Each number is 128 + 32 x the weight over its row's rms, rounded and kept within 0 to 255. Layers, rows and columns count from 0. Numbers have three digits each. The size before them is the row's rms in percent of the matrix's.

# layer 4 attention value, 256x256, rms 0.0461, rows 210-232, columns 0-127
128:123162125089151094125168192113156127133182129104170136095151150109095158159138153143084121157134125109144095081086112082104086150144125178145123156160101110085127097163159141150117101110100160092146119169077186135123172120140093168121125085145077098127139140077143101130125054122126130059048141116133109117120076181193144156224112117110121058126077139141120174104136094080151137165217
116:102152154149170146173108117096081144118119128144086166202099145182180106098105149154141108138174113112115146110147111178126116118115192184073169153087170111165123100155152127141113067103110122124160167047165150161181130117102227149161149121086170141107080113108107183175113173128080057098092151116187144165087136117128157099158150161109122191128128097182129101110111129123087202084136
122:121110114170161137121131137103081112181144108133159122163092086192112091126145127123143100132196142145091131100094113110122129165145127118074160089140158147094098173127133119081079132118165164124138117085125145156083142108196119139173147061156121134162192132106066088138119088103084118132062164122148140100185127133117148113152139136110062163147078146168151093152134142138085129116126
101:146119146109197112120112064158141144176123144111075180093190158092118112146141054108076115181107125105117142151144161160104130150115140082130149119165092108135148103111104140122154193112132115074168032168065164128071088113100148165116139207158080157180139101120121118100143108077098089165130141193084169070135184061130120202089141068130175080141128165075108160084081123106110099140103
113:148195115166114170107111065137142135085086160113089141134137150077162123116145118138060156163174080151090157102141139156113111151095140085082094135158151137099067196105126153142128182126075125152117073118178136103100087092159173128110156172138131115081077127203080079123114151118070137186138140139081125134168176128092083138116112105107122080134154122098152107113149140140160124152090
120:126092114123101125119139128129130122090096175095143083146152134143128159166137200107115136133156122191090095099080083143073095158119144072124125131157108147115063161145133128100109180111096138124098087129108195113086090099160148107101140152200103137133124094120095097075132081150125134165091127159079102111151139155123133160175081101111111089145036129109132172121107194095148150141104
108:132114127163107089141069128155157141105112136082055104119133199099121132118152044142160057150132127081149181078069195158141122100071162123135091118166081128073143133116143133151130173097173113143166157135138100086066141057108116110156100153116134138116103114060093163055099138118147115067117134097110179100123144126121117095197118152162071086099150060179161071095134116102128082087154
116:110116124117140099135074143137149151113148126135194124076055108105126091061161128142121116084186159133131083117063158114168120108101073157139129048112092101082100179069124137138108157120171154120105118189133067167155192117203101093148146089087126101192086142132125092118137126112154167096176164140101130140139122147199143072160123151153075130121114140157126087162136160161110144122147
106:145183135112194156159118156115114141034164074127081125139185106101125160126118113186161039107166073102143174110134128098126142123137114126122140088183144080161105122121135142140114117147104119058147145159137095094120126090184134118114145100098063145131171164132123204117087087122129138126118210109094167115150066051171113161180132119131127098150147078063138127092091120093181168086193
094:135124087120037090107131096156158115182092172152109127205139095098084157111113046130165100162080116189170164170123127144112171094131146100133121158176118132119110086152167089102116207148131133092144118135096095082091055130089130133100081195115149132138164101122128127112120092130172133148149086124118139131097189081136057155067110110132151076103141157182142132134104161171150098128095
117:110148090106074168136178065138128157162045178175159114176133096097118132127090185139110172198110124167133137188146146110138176166160109139114143131105130126163089089158118135125190068142087134158137133111110169125134007120112122161138184159152122113142158133183123139170132164105107088156120111148131144168125163083097152168070148101091170190162090111074111137100103097126145154122108
116:117100083088134133149130166155157167127148156144139108213112152172095143120132153164152123222161094110163109130111141123116168093161113190148129117106069031149148083141184072142109132114106151085145108180025122132174150113142148096104122135184175112165139120121148101134125098131122111108084145109121100133070120111222157133185142130074149099150077124176136200190062140117083134152161
104:117135157141095175135158121120163137162123152134138126223107138141163122119143128102137150125079151145094139137154111142105158111162160120159117113079139130139189095146140087107119121128099126214123165090150111126155113170119172104067130141145180103042190131154162101152129128180132126133069098105122126174116101180141150145131141174085167146157116110120137078136154059139114106116092
110:139176109086085060101128150163105062110116132117181076130100147117107131148104084134135113171070151180107101120093173166123061100081123129187132142050079171074134070093078132119106115143155183221090141148100105106105093142110122175151105115076130138119120107117101109124154132175157163134151096154086160161123124137138141148091132083166094127127086200185135130141171101148154138161099
124:164129077116147121145101147174162143138149163157133125083113124201135116192090163110181128063086178160149116125141156127118171150146085057120148137218128134166134106170135107117136133082137122120106080154133111164109097057091135098114099121117140201102131170071105121132140173117133102121158120164122126126084110132116130072150135131178075118066143100154111124122105101105171190127079
092:140161111122120080119142055073167157164167163116116156139098137153124056162138175121167150133120121134146110111191140100134140140150121170063158102114129145158123158073182136160108070142141138124107155073123132134132152151104085081138128140135187128081131128093175166120059114134149151117129131150169132098157139105116150093108114129138087165116126112129130131109155121096241144112108
096:125150164097124120109153125067121155165157118119137179072167123091150142159144167121122124162150103121156096080147127119149132128131102136084120106142111148115161109139127108130109069139141167133101140147126151132095164166137146201128104171134142090163122138150208087168106078119161089027085109193082150098113059118171172166176144106067103072125108109149181132101112128136160135127098
089:130167170132112130098090165124102147126107112093134096118114113106119141138120134123096114176075123096112082086080179062122096129056082119116114114144120140160104139077116066145126085117179200178150208197118153076107075159103124124138128101106168146085107165118152139080145115138122075135153083090154122173109057127098178143099108153110091197133143139130179106148159140145158117144162
090:150137049149151129110165139172119117151069172131094083146123130141171082084117117098150080148170092125071126145141214151144133133144148143130140144127183116144131101150114101083129093147137094102166070124170122117118097113134121149096158143093115153088113183131087126129169146129136083122130112197140129146134195105095168193100124144130133122100165152078165140088123159094117124125135
086:127082146094107175094101199074162144114144109126169111133126125144177104105120161120061124116086110172143061119123160164119118157085064100177122170149101133095102146152091107140127178150099138169108114202118132134153162118128143076152156104100136125121193076123195146119116145122154164154065179093156144123139107186122176126159128125142141145169139112092164131159205110166114117108170
096:170054154119190099148144194115131115186126107177112106192140121139138144103110158161129078204112152170130036102124145145068110114168130189107150102109052129040148149154115142077167204126109151099125130109130101149148128137140122079139131099145171126115164178141090183086122097090144075142139156135150113150125151162080110161153107131098162117139092142105131120118151115102089159125115
094:122102220115092166106168117076127132143125076119119073163163130081114126128164119169119142200157095130073079140054151120103122135124125138140085139106098160102126171069127157137100130160110145180137122123103159122109184166139161121148153131158121115093124135178184106158092112104085131147111136097136105134149098105163130188155125124107135149184111107130190127177208170166135125160169
109:156168070118113087104116161184130084106148180152146128117118116107090108146082123118138076124116150166128086192114140086134127138121181148135146139202105092100077124162127123093169180110134172155152127145149111115089132090129159129099121095111109157138125106124068140085165128108112073106162132184100143143128138145113113171153114130157087096076103115163121094054044116123087172103110
# layer 4 attention output (transposed), 256x256, rms 0.0444, rows 210-231, columns 0-127
125:114091183074097108175178139145191085097117157096148177137139106143166121083084131135107139114109087149172148068122133122141167118095067184121142143097159077122127091120100123136158188146193115099108080178134089098118110155157102091169088161108162095158135163115157124101161123146147106119176130116174176097119197108075171171095116116130125162156122139162109155136113150127129115090104
112:096111117073147183069099111109100123130107068084097136190155150082124137196146105107164148175104105110077105134130094157068103189179081103178149113055131127115155144127128166120120125134122110154122104159094119078095147149118052181076114163091164133159111065116076149090154102174136173157124067194071156139096122156154129118171168149144100089070138127127107086144172124127100159148156
116:101092117149120087149070090102128143073089156073145217065075129099211163052160126176144162129111118077162104121137145145130087166132086139140107173049137147108165152158157129113107160179167106117115163137125127125145136142109121135126142161111135084146145036106114102134155187126195116130142080119082157104121184166137095130099154079094096088130107122153095107127156109129152103128202
100:195136166115109129111140180094084113047111159151116109123140130147111143142202169170121147108210122158087097173148140089085149158125128187084148128169116072120080138144154147085151125119103097127095208062153098176205123128130167111120099096127117124105121184109096125157106102145180162143121121156138097174119102116124117111092110147149175139138095134147160119099088114104156093158109
111:146090163159125162108079149068072135144152110090120087103138110159097116153114162103151110121167118152118123127223147128126148151176126152129119137165130121187080111160167128111100126118164153111084128120140113179151155087068184108086183135153105126162110125124105141180143184159173139106113094124201099135158105129120145106194103173146108120148128117107143097139148112120157119145150
123:129097163150124136149105127117118147091127132030133140097113116118152121119100137140114130115131117160171144129162155108125135108136108144133135126100136108124114103125136117132126122126153126114096134131130103158161138133097136091114142133139125136142128119122142148154118159124160116124144112125151174098128111117123139124128089135133092140143142138140126118125112097127132106137172
118:065096193141154138142122102101120134073110131125207187155106093089097108193130174139117149074087111149082095112179175144127193164156127145152205143131115093131132148140105165136157145106131110175070164081143101185176111154146182166076098084161077172105132189130103161125150160116132142143108129141129122147098046064133138118120114127110146168153097136110091149125141146116155152151084
116:135100087152122101136118111137108129154113101255139157159060126146144114103083131122139151109079115130189179097206129213174158172135107136122108159138146151161119203160085127143094166117122165164112124136122089158136100135127179106098145130114158168086161151153160107123139165109109115082082154104131092109125160154190090132112164130034165133160125147149112148156135151144137146126108
102:178113183081128097066142091128174142194141173103193131139120159152146122104155126139132174138087100145164110112142167117115086127073145196096109153097118113137147134157100107109173179086165118152127111169187143129200127111125114119162099190159127117120087139115153080164177108098163132107143104176167139174121160153055123201108126129106215131084153141151091128129184112123145092146127
102:166199159155165142110150195120145138069107172105124151062179147112106136116195129176100151132216192122112053209105111093134102181105174140078114143150138129121130120120172130149143097086099139126107201147164147112153127132136117137150146050154093119109107096138169144135065109105127124128095154133112095129135075111131113070086096141123118156124153178096139148117070130165122088161110
122:167174117131101132069117183119106135185142123148043076100177172159119109109151081093109112162195150102157117164063095122121063110113140122104077122096156156124155130108185079106104105122118149104184110166069154083091174099114086120138175190081146129150121097100136128150083099147132123099161089099125122117162142187157092111132132158150093104057161125164178130117121105137120116148169
111:156112184098128111118200166147169079128118123140088164144186132137184113082077104097120176172177135167222149155139107116128096183081080135075135137097124124128119136116100135140142167129098117093105119194162113072103132147122068071155142128080155131127125087140181146119123079153163084126135161134114145122092205141159138153078120154121105150077162209190117139134098130150114116138129
102:143136095098132149139181109153133103135144105100102097130194113130144150171105097101118107211166150082122134140074114109121110132159101132118142128134116164152113118108140134127160077136096098110163084116143170031078156078103062127197092173087118067161119094122134101113118078153163121162197140069117119101132160108077151126102200121185089132082146131129126138094185124101106145067159
109:136172104144132126201126095166120118077043159124141187110123098138098077130206143168080134105136137163135123140152086166140170161123136097100141137125124127105105160127110137147174117093142120103119158104123135138125170160136142156098128057119127161156141121123141076080044158000097050080120061075119116106130126119128082044099135123091094173142117107149112155144076136135078103077105
127:154063157108137160066189126087153105066113122096191136154132118161129153194133171132131123191108120100141179100138134162117099125140109086070214135076120153135108125129168120141120140115136055112151164167113173084079104151117118128193097131121160088128121143143129168088093095111146122086106140095159048133136141127144111118089111138109092139135092108102166144120103130106132122123140
087:080115163096138060118113235108077127126077105069148102108116117118151129097121081154155147104126125106146112069165059209113162173114138097099098073092106115110102149154134132221129103137126121119115127091122124125133156158166114099139086099125155165113122185103117103137168129176137154121107134166123102121184096158132072115132111161089150088135157172110140122118105104131154137144097
102:118144138090139115098132136149082105062152109143139087113123109094133146127201112099139132086166155102108170114137095168098161157157118134090107137138128104122129146122142129056128104175081091136100135087117096127106125055155177073132160157132098104143093098141157149155163100138180178081123113131168091111139146129135054098122096182144135125142066194137163121116114115158136155180088
087:083097103063124124110119106073151113138130131196081109131109112119098075127142123143114112092074142142128137137129085168127155148140142119083116160102138105128163142133118087076168111187192086051110118115140133151076144068182095099075206142129086171145133165111130091190133155118087143140163085141101182151097143151140137102128175118154108186115164087124188116157094168134142088095147
097:132151154126159172157157109145159127161110117095143110122158149190154123240149119206127177149127127126191131156109133099145130107140096130168134108052133088180116153110142098128090083091176115149161158163080135129128147153082126083151147103133127098113139123131114122084093097151092093156127123093171100140086082105084137107174204101140132151163092117145167133120167116079097094080124
091:073072115143144101139130124100154121222144097164117120105146163084152096061106104119140146130145110124106061155150095086104136142108170148122149106098179139138110186092183158119121131107097118168090141082171121107088144135157115134136151123110163135113134122110075099171131105120106149133147120166123171123146137174115079171167129143140147200083136117072061162121163135158141158107132
103:153177125138116160102119112071104109156154152203141123105132133140121095104154148160120152192097173113189150153119172185167141139156178139158135090085146104172114158096110136120097122088149109130160168167118105129132107140139112108131070160097160144108114096096140097142110098120124128157141134098113099161158098084106142095130069135148120179133112112080086167109166103153130099068122
103:082178124116125070150047130108089102122153089198071129089116133088127092074131118130110133072179130137085091131174142133136156145119156149148057154146125130092118132125109144064167140159107167133125123066196095145153152089132128140088145133138136123139123105123128085150150159106139137122164117169097188137133131119092117133126107141121116134106166124107068146131152150157119136149121
# layer 4 attention query, 256x256, rms 0.0718, rows 224-255, columns 0-127
098:106161086130126164162100165142162154154168108132164138190128196124101086121208097060140092112105127171126151095094117169061084124104135109155114137191065097130137114147149096120155160110136116138108083125098071062163155124137111090093158122141098127135107135117125134129137103107097153114160122180104142117196170169183170148175153159156150110156163084185149099098145132172122185165152
102:149134141120149098131126125083123103176085165152113155093143113157098103138057199134073140143128150078146164135124121133172116135190133118128106150130159174132130129146101117142124085098169114114170129156145171163137125161100138153154064092107155113147137140165137201085138150122103151130113124101174126142037122129186118091139091067180111127039104129051116158175079139077154095077161
121:110163123140139175135119144100169117165168142117152188117107124155097096149166094103132129136131113161170088130132153134088189122109149137163120192179125151139153130164174094172145145139169120156151127112106119129126148160135075110126124121094131076149131107153122162139115120067167193113115148177190130078128140151138108143051192189112151070118153144190165064077066106134131139172121
115:155093191154150093126133112163091162097102131146154114106128146120150152113098179160175151117128169130128125125130086142130085136090124123108136140056152101127118124104102155098123150126094123138111115168137132130140120093138190144109106145087144152111142097106118092135120140192063097097137142078096106139124094121093106124195072065144113111131101108062140198148188129139153158062096
101:128145106145099159076179103138137108156141160118198114154117137114145119163146084119149128139105117152118115155083163179111200151135127112178145108160084070168063138147147070150112131164100129170108136086122119092103118117124105126066136131105085139113112172113115162200156115077157143135091095115110093146190151094101114153091176198122158121137130175200123117049113133193074119150165
111:150107196106117122109142130136110155110069146131164144093178153121107147090125167159163168086111162112139133111136168126105111166122137117140135151100145116151094125144124149108166141138112141099129134179125210105121114113101175151082149159084109170132133136098170146097116149080091070100144150064077097145118056124080089126141069076153123115089095111129162167106162105163128106092181
171:107170088111099137123130125099197105136169126111119144151082112103126148123149041131076100139142061150107128141128139109125166121154141134196153142149120108118110159107150085160121128163130100144132147063172101127105149133158070094137156083148108099123105141129102160163132121100181187128110114133140136121169183145120127135103222240094121111176135130171135065131111147124116134186123
106:173174138114166088146064130055103144124178131170106150124109142119118121059138128124086128110126115168082096180140168093096126157198124142162144110118128091123125152104099118100192123178123120112118118139188093111100121093158122162162167136191130088105120133120143133113159192126161051125116138160153159197118091138150113135141109173129152163132120105107130131170190182096113154143077
108:158124142105134118145097106095103091147143172114108163129078167126114139126119134126130107085113110173141086122120213111114118140185149130116123142120100069169159181131152134138151121140118094090096072128210085101124143064119142138182189173154091160106117120079112179067101131094145084090124127158121137224078078176160182174164088160143101179123128145103117121140112149117117145110104
121:198153065187137129121108115088072097161112113158103146119095117132205151115120121153101120167108165138094143154160157157081121111159105167198141141133108132152100114126067121047186084154145121155097125069130105120091080101159141113123118114170111147167105127125143143132098147065147087075111145159083080150195129121065104121164117158114162120146105168131137111130191172174097135133092
112:156177112141120111113131132137137141152122117158147125116141115091186145070093082114069112156106138131080066178147147115046123167128119129217186131101168114082098157107101094091145115130169136154109160097150152111097093198165125103113110080173140100130134146142133125133134161115158082124077122136099131113176136136079074138106173152103151089130111170186185088114161110192126145136091
102:139133136137141113147096131090069162098112116099083127109136143146095154102185143149136065118131143161160111123126135142107100102144167101063128069162105140127176105110211108088146178079112128153129044200079090095109158146142181116154112183206145124096112151121105116129139139121101136098132155189207213197080148146153154142129085124156119130141097088117200116096108152131143057132119
103:103116126065117118148123143128100141168115128168086121152184121128082099139090153070105160133176126054137125138136154168180149154129099105046083114163164129137150137158106160133115055103100177035145100118107161121205078156102144139144147125085117134158123147108128116060125166151118092144115111083110145091100115122139152151129150087131162161124177142078079118135060056050155095059146
108:075130110177090150130164175184110151110104089091127111182194105143100089158141096082154130126181145069158136059149079172118150124054120125103165136148144165130147100138183164116110118115152140171153127150060155199086133158122110112116082116159106141160121148112201128123142050115099151187119142083174131075132167127106108130146119077133100095115144169181133121079142124133170125120181
099:142108079123126112130141161150087107147127106137055123148107165138110102148136134115121100141128095111134195137130113144194132126134079112075053136183109150149188074153118205148131085126078168081195133112079133161146106081125115134169147119116116125140128132128137139059134104134082142091178156174111123125092102134158221132134098101107169158101132153075097155149038097085109136064177
109:187132101135149149116120138107125088128134135108153152120057151111159152103117066137096105140098122218106127129102165128033118139170130088190146165087100117131127136100099090087180147150120106145079105125155100107057142102151115144134156124201112168093110129133134131156114113081145153102135143198110108233140129125100130149143100201134088111120106116170159123130153205215112140172116
123:133146126119121116116191139179151101176133101125116157186125083117139128132100061148143071153146143165116141121090138165161150146140082141176163124197096127136076106139170055157123110133166122146149078168093132123105089140162073084138124113136142147123078116109103157139058134152109148146118090150050158126157179090078155129112136161126126081152134121153144106113161127145104143100137
110:127164106126122179112130145121163129151152140143120105141119106164145152127119093107106141139091100173158078138167113084102116091124157123154098165182178184105124131117157140151113170113153105145145128070080104135148116153138079113119162126114098069148180117152174152146095126076182176106160109165173113085165166144118143155098169182093133138145111135166140071112079116168152143130139
091:186128163132151141101148067192122191122106180095132138179117107121136174174118049093092132152097117179105099149101159117147124149112159116143106074132119065145127105129121137122138202125114161140095155143153082074087123078152076153071171129141089159148113154128093166186106135081143092090159107111103107131186180135103116174110148157118121123158113150157147087050148157223083130094143
104:120100179110130087178083174140143155107128119160070122106124127132100116051096187150134116088141143091095127091143107079147054121105098140146158121116162167113156151142106154121171093123166101097138135151147167137145128122114180107197098110128177146115157098193153128103128116170110105142154132118153111130099093156202141097167090070162093134117127082065126175178162118065152141111123
110:158109164147166114106128130145080140118079119154131123102132120139156139149106160143194131140112173115153143166133104157104090134093125122107143120081153091129103135107126162085124157103107132129080097175107149116147121092098188160077137189105162153119138129112106098123113152164049084093110149101100122132122099088072089126152074073141147149130083101044137175103173135140107122038098
105:116148145073167067128084091087139115140190156132083103152126161087079120100153092079095153091145098148082145119125111143144159148197110070113103118173114090109159101104113132125173075182056165116146120169152140118092144112122126172160129082210122125076115176112130158133159144130122148168164096121135162189107134126136123151157152159116142196119143119143081102130104211094132134152129
075:139083158142124173067183149130148069115107133127181132085089117125159128142119132177157125150114138106163093104122122131124121094093144141165156147070132104151061162095148111154107152149128057133065108055172105094093134126065170083067104164073103156107148106174120114187130061114126126095092124051117036129117098125098143088145111129133082090140111127119161173130175118163140129101110
102:131167121123148125134086123065090134155168116172057141126126161100132121086086098094048098172157078130120105161170182152079109128185083137099124116164126080112164165078076180120166103154098145101113119070157078133098089133162142104194121121170153080126108153135134133088143128137120084143112121148140176137125120148143203171154117140106150135155139133069084107173128138086140152106069
111:138184131122145128109112112100170114143160146144154149108097119098168135060147086152082135161100111208074124176143157084095110145191131125225147156081122124098094132107078078117182147160125122160120169110174092118086144145152108122125167099126141089093115109139116109185150161114162118128129125154116108182154137120108080100107145193107123121149110104179147113151172177175096154190074
100:140153100128093118100141148145206118128146161142146092127131110068136088080077070123081110088095100211137133140107076056051118090117080151179138155138124148087087168174080136141107133151138122117140176105164184121089131120102080174136104095133142146137132124162174141144097121141152104181139083115065044108126117131133104114084104135098149114100113137138121140131147116159134138131157
090:191103118135119162106133100131166111116144147124130127135069147099190159127134117175097128107120103167128107130126126095081131098126146121216167178070112115107098126104120079119188148168152058185075145060168087138061152107146134119133120107145143104090133101141146140159103122092136134107138131126149099149156148146100114100132113188109089107152088104170153136153151170177129165166109
113:207179039174153146133111132090074105132130103099139170086073133135171147133129100131118094132104123184146218147149159131089142106166061135165103110144106141195145114139088127148160100158073134173118121146086116126094133104123116089126109111167062128108130156134107134164138160114119184084134134147129121223147127101137209127114088154077180162112089165157159140149123169192078147156147
114:062089186128096113146174074206137134145124146114128140200150133117106093198102116090147129138134140082156078089106146165166148156054133117019152147131135058133138152168151156150094119103169159118119138119135129151164117114128147139091136135086125176179113120126131139112124096125122142168145125069192137097145107164130128131155147093157096118118177195142121115063135118130141161122145
095:134096089150092164117201127214169109131077121055182130167121123118159148174107080158138118115098123151150154077122085116121145124064112131164135174118120148136123106174149113153118128109133123158133183092108147130123143108116099106096120103085091165133119130156161138143117073090132207090143153117129080108147162113120129104084114134116114080126136171205129122098096107213106125152163
103:149168151130141110114080098081149129142171143143154126127091115102145143088126140144102148123130114153090085180136168081098137137181143143199181118077122084143085162075101085109171144183139093128098140109209080104081146119154125133142167129127133116115126112130122131165134182118180066129111141116135119195157101130130096140142143161108119156158097093132132129168188182119139186157098
107:087083134123131127131176167180119140111114114112114109138135130152094112183137154116160113134124130088178161095091090155191119098089128106048091122165124140144170075164173159154074112083126155111165138141056142147187114117116153122138089161106122153142139135142121114086118100167079181122176144138145150078094131128137170124131123081137115156136142127107113154094050061089131122084193
# layer 4 attention key, 256x256, rms 0.0728, rows 224-255, columns 0-127
102:188087159128111075099130136147146106140153124147131146088130129199152190116073143129099162080099185156143133149122144142135171130135096130108146102123147158163114167150150121164099134147148056152138145179137124169131174135090146117189124119185120165163196109144105040110149145199178096084102160084108106188075090073119135158156096098127108158091116129154142101142164137172112149142098
105:119120172153096151076146098126126094135089111134125123115141127126169126104146133170142183158126121169119124139110150108159119121116145103127082064125151182111106098108104085127169102172080114127135175136174109167144067164147159151136155138189134066147125127168123085151108114174148163104142140113177110185110117092077177139111141080057174170158093137102101141147167182197149114144117
130:083146096122161155139092151143137179164148162139162122113122133124106118150111164082129066131112184122152109141128104162107141142156121111162154177153091103131120149158097154112132161079171128143067046130091087128110146061063153137123121099096085151133137106110140132148189151088105100170167082168070132148147170129140098095153132126201055116077157118143143140140123134105113180104133
111:127153145166096141116131103112131086108098114090148132172144119129152145137163089157100212110114082158122133116107085112169098058099151128167067119099145166152161134110131067168156106131098110103154194126153121143150082222153127161160106123151142070135102128131093105151077121161181165129139134123134136193120156123121152120100108117093171125139091139105091120101118131184155101188111
085:139140187063125114137152116084203132141106143132094114133156121130098163108159129159137103163180121050104105124159172147168120184103096146117161153091147012166155146108151112187123083174139120137143130105120204072176160120168093119172191093105122117106131140055148176186116113128081121091117155114145111092118106195176102145162200121079137114144098099127082115136136099113114140144165
084:138102106141137183101151118134066071106131111138128131120134097082133124081138139163095193133110111158087147136062119131103095076109121139186048125123081150130092085139075181114129151159108148130152140148106092148106113148164182191154132168133118095148096128165100111148119129132124153139144134149098151130149161122123183143124082056120148112147108157097167147138079168166150124094082
078:174148162110119090164118117100185139124139162122142084097170112119113153135149134119138110126169154090158128116175123085150163158175108119043152140095152066178162116115210078108093140131112139170080108123139143072152137076139082095113163105111077151129152093089153116152156102112147127108120108114104116125092084151136121154118181206145108125140095137154105121162175076124100137128149
105:172110097079128068133107132155157128126121147118180171109178071117122094189114145116119102117168186137121165143136103097154158124160094110056150132132227134151148093127176085067130112106099139145098124137192106146131109101143115110093132136091063173111159105158107111163168127100152161108130088122127152188089068148134119098114139177205124075088092124157149090157114101150087147114091
117:098160110066157088150132101115136096118117185133130201114140082171098093165111201161109152158114163147123151120192084100115140109125087155091159091100132141181119147081150087095097115110189161104089136125111134118144157130175063133103123184130126151148149112159124125134109112072186089059152132068124142148090106152115099086131145128147098096115113133188111090122106169096102128154107
118:180052112089124081120136080165173072117176180099090091073187128106116103111111138129113131079164148153137130103145131109085156104124116134126089157129172100121152084142172118108115153064092162139157124080150135155142144050158110118047129103108065141123124156102158135121180108042094150090125108159090147131075109129058084093144051186156104042122086089135110113127091145088073173123114
113:209064136131110101175147125166174132091181115108133069109150109076207137135108131110080077110145177126128101143103112115123142093149160143134128185115177090097167109204158109121166147067091140199115120109180096085152103065122156096064157090091057163127168120098134160124118122100129117113111110151117147106075125093103118108138093185132114084163138107143130101107103144159051098091141
108:090135090147171148111133154112110178108119150124157125137112154167167080119149188094110137111071121147154117147147118079091125130244184136152142059128078180134100209123101141099066181160161131106130121151087088125142189138108074094106135095190102154143153127151083105072174116194153130117126173115121112128140109071059111127168106141150106188105129096172147134155154125135109110168142
099:115154116164130174130141182139152143140151101135102136092114111150128105180116123150108122147131097104123127106102137129108157149087148140188173152129157138083096134166093164170150121124146094115138116116156151164109098165116136094118086201191176116113168143160125181150055108138145085149115104168178151054152143095159070137124127065118105144131186166105100095110093175127173145112117
110:075079160153127151084107117109156174132127083124128140125088162153121153078117092122137133126115089125140072117182136187122091121083173123190123138091069133095087145100074141178188116184150129197138111110051157120135143154105177156138121115166136114188119161119122126064131120127083174148142190127169117073150121104110143162175149093071129128135158069144132142124136120136145130160124
093:096146112124140118121095170118110149144155114157105110142130168176093138146141122140155165099120108116123119125147166165053142183067121113123161086130057216105142150108106145141106135151150112128165091125081158203119128131122069103119122170184200124109080147088139139115108155157149107124153160121144142111158130087112097170131083090134117173144158137135151118166103151059199165150147
103:172141085084140071138106097103144119070129187107151163128170088102100120107152150145101131128142148139129138113177115065107108109136073154068123111119142128158160129086144123065087163116146169136081148141119119094154144099141094113115169089095042177115106095081118112130172138075128121104120137110053122190116085166065103104145060211156107085105060093195161129099136115118075108149133
144:113127109070140136082102143141153135152134159152132144085160147129065126130100176124115091130133156165133111159110135125083140149146117106122143128156098116093093153157078176124132162090143081112115085147078096125101114043096140136132139107128071176124117138134130153157203155091126080146127122185091148156142170122171080120171102105181084111102126075132156111133075138058103191124137
136:141134127129188145120119141156105133130102138159171098118120114097113098155098146122110095125058166146122107145117089173086164143145141099120135128141164154142122129131086118045145165083142133122088081189100063184059067060088175179110089101085083143112124116123118111137176148083105126136156131139085159176119165158069112081145051078193083080101108117130149143142148137106122195104102
104:047091144092158103175120098124101180130170081112102140145109101115130145072113139140158060124141125069126107102134133201127112156113139139099134159149087032166174141104154153109133090094160146142135112110049134090182193125137147098094144173101168157171094092065129123087113102083077112108134157083105126047116134174146124116132196153122137111132173177101092149113138100105124139107124
100:136148078179108169121097124166107085119120137123165157137129117103151133174115117133102162125065148155120139144085074107116133091112148112145067115130141194123092110153085111071171135111100158095125141150161069199090044147123183188106102137130084104126109119159113092143155130127160159145135118141109176193117151111074153096137065109155127099120112151137172144141108185177126139136101
117:166149134156109133136155101140108056105122120107156140172138108104149127123154123164076180120133086184126126131091086088151112031140138141209057102094140174125153128128114102104165129124091136104174193118148118149142084202159118168164103117176158068137106128145121116168096129149173165140157117153120147181158160135093167131109058120092159118122074137140138150110095169183126094168111
146:160133080086132108089107144104192145129127160158117163073155055142077110127155141132118101125155124063104141127145170098168153220120059108080164119123170088150106112116136149143092121190111094135073098144174170102134143072117122104113190144111096157097181142143127138139138134142136152097097121121141098128169109111170064131157241129176138114107124131134170097150105091120128115098120
167:168159137133092128160130105123126101100116141099166141143146087091167164128138121147088158152149132171140123126093091096147093032137097166131071145072136146147145085092141092099141106098102142157140189135152117107167106178168117137163129107104094118161122101129146095161107130119178168118140121131097118190111109163112172129073058179082154134138083131154129135108131142205123113143135
108:196131130135115088161128120161150092113185155113158117097172116129161131189087146127074096105152188149156100120125099079071182112113149157089164171103172135124153121158160108129140124080091136176132134093173136114150113103138101048062159128112089179128173103080141129127122113083164091086139101131119147145080054116115097123147084216143104123119153134152140105130090114146093143135111
105:224144107116107093162141109142117115108125133119158113117176088097137141134143127115105114132158154116124145153124124093148153127145068114046100140114158107167179072128195102068129137090080157138105157139176124079151133078137105108125167073068055166131114089101139109168165164112138140110111097142097133184119061167128141114091121211149141084123078143142134128141120098155096109123124
102:123097173098137050184110119118087101153176073138166122148119136080092185125146122138176059176159142126079140158084111156112117127034095105056148110108113180133132104139177160145145165119090145145123120109079130159128102080167155141124186108097189126105109107150131078090118130051163122108098108100126121119117092152190148170152117147145162091131097120084137124142104152123126106056130
084:214142149103126108179097082117166117104100174097136130111171102104123143129111124125142141136146154161146143121138117101117147119148078156072114153092180075159123088112173086102111114091124176180123141138161148109151113083155129144121146095090059167128109132110153082144165143062129150102116132107102105165078112173079114117081088191126155086117102093138140133125197107153069143134171
117:139102093089145059077145114125112130120179167143112092084166166126118143110136184128132139106135130120101161123135157087126123134189072117074117097125103168158161151125108161092081145132109088099156120173123119140169197098122055139132183106101118143137092129010123135143167160133111076075122145134082129150119080101102119139166092183122100131098086069178132121180069128117136138145089
121:093134147130101160133114124125129149127073104110121182169073113171114090095104104155135137134127122109141058108173130165155122134092170159218159172108123063123130202129085118182145080120165125117136129081070124098161137152151149137152109205142161095131094129115135173100101107128089133108146193117174127090165173149104103124142186041110126102120179162114093133102124153116140148155112
106:106094166093166119111121114087098166137121106130101100160102180113121172048141121161188143184129092115134119133161180175127082134137133138139103087100064104140142149087110155138127159161167142102153126146072158123147149118161123192196146106120177121130052136046151143114142132116082128101111198113140100101156142162123129161126122088069142115149109086136134173119155119067133107127165
098:171147115112124118129131111151134064120121148116163151117187058107158133158101149128107125127173185131125153146123096099168153081158081145098100169125207103167156094128180082082147081091083125147112147119192113111137123122136127118105137133070057150123162090142113113157149117101150161105138096117111150181063087170132146081087132199161132085121074146120133119136144130161095129108121
101:040137133144132171118112156108126185154114122162096129159080183161113125115137112132169178127086098126139099120139142157107123175124167123172146099131057156107103175110068149181098136172176078089147118118052142166106135168111112120158115153172199088112097166133145129082115146167113096148115166110158105097189195091138128147143129051117136194138164131121135135129132143100175148146159